Weights of a small transformer language model.
Size: 15 layers, width 96, 3 heads of 32, MLP 384 tanh GELU, vocabulary 1283.
Each number is 500 + 40 x the weight over the matrix's rms, rounded and kept within 0 to 999. Layers, rows and columns count from 0. Numbers have three digits each.

# layer 10 MLP up, 384x96, rms 0.123, rows 372-383, columns 0-31
494541540480526501590530419506594435517488519452545497519500488523484489514466478510483480493485
485510508522464624536504530491488492554427588511516442468486484467509450490479524476438516463520
463557499544449538463478547465523485479531466467508508522454493459508530533507502552504487495498
528542391433509549469500495491473494482562468567568524462529445510485502503460512581471468465460
523506491527430539467464502491487542505523514547484497560429488516508489452492544525490499504463
560527391409468493497512484520445493520495541516507431522416510552587501479487472498508510436523
477498429561500502503526461508517418591436451474407450524498527409479508524566495441494460501546
489487476420462537549545565477441550541526498521549533498453507475467431450475489485527535518535
556450526479504576480536502505504532490494527502423544546510464475526521434546486505523422519494
546486438538546493458574524491514427553480506590460519586446470474532501478538455534447523472492
471512487498470479521554479550530485486511465476485483475467449498558529530502477503455518412413
534534486502610475514449534500525525475456477552461486519523468574470520540594481510528488466456
# layer 10 MLP down (transposed), 384x96, rms 0.116, rows 372-383, columns 0-31
499532518476481507538472440503558465500561503481513483472497485549504521490439491552491510470517
526552405526486403480496494488483533461515490454449527530503506462443434472542503495565467484470
480438497564564480468492477504526531493519515462503466557562493506543460438475500499512520561452
528560495475423479496457488552476534548510566466474535528528503500539520540591543509534465513440
521456523520522504501488453467485413552494535534538526535482465497516535517540491486488542485487
502463519548490535501451527487406458534401567566514496493495544396493455567514596577442477458456
463556486531504555505494497505540564512552554510470495519435491496517560487566457512531454438374
508462528533425482490534476464496407483483499481453478492499509531523523509473462509506473564506
480511495458542460519461454515504479525461502416448517545489493501513485465524494557511556433536
517572558471493473487490527479461569481448482468515484478553495526508476517513545475525470502597
459554450449503498469446563476463476512499496497494549476515546521450605530488542423505540554511
525529508532468525552507494524465429537479522503517409509526525411484506470524462529539470495542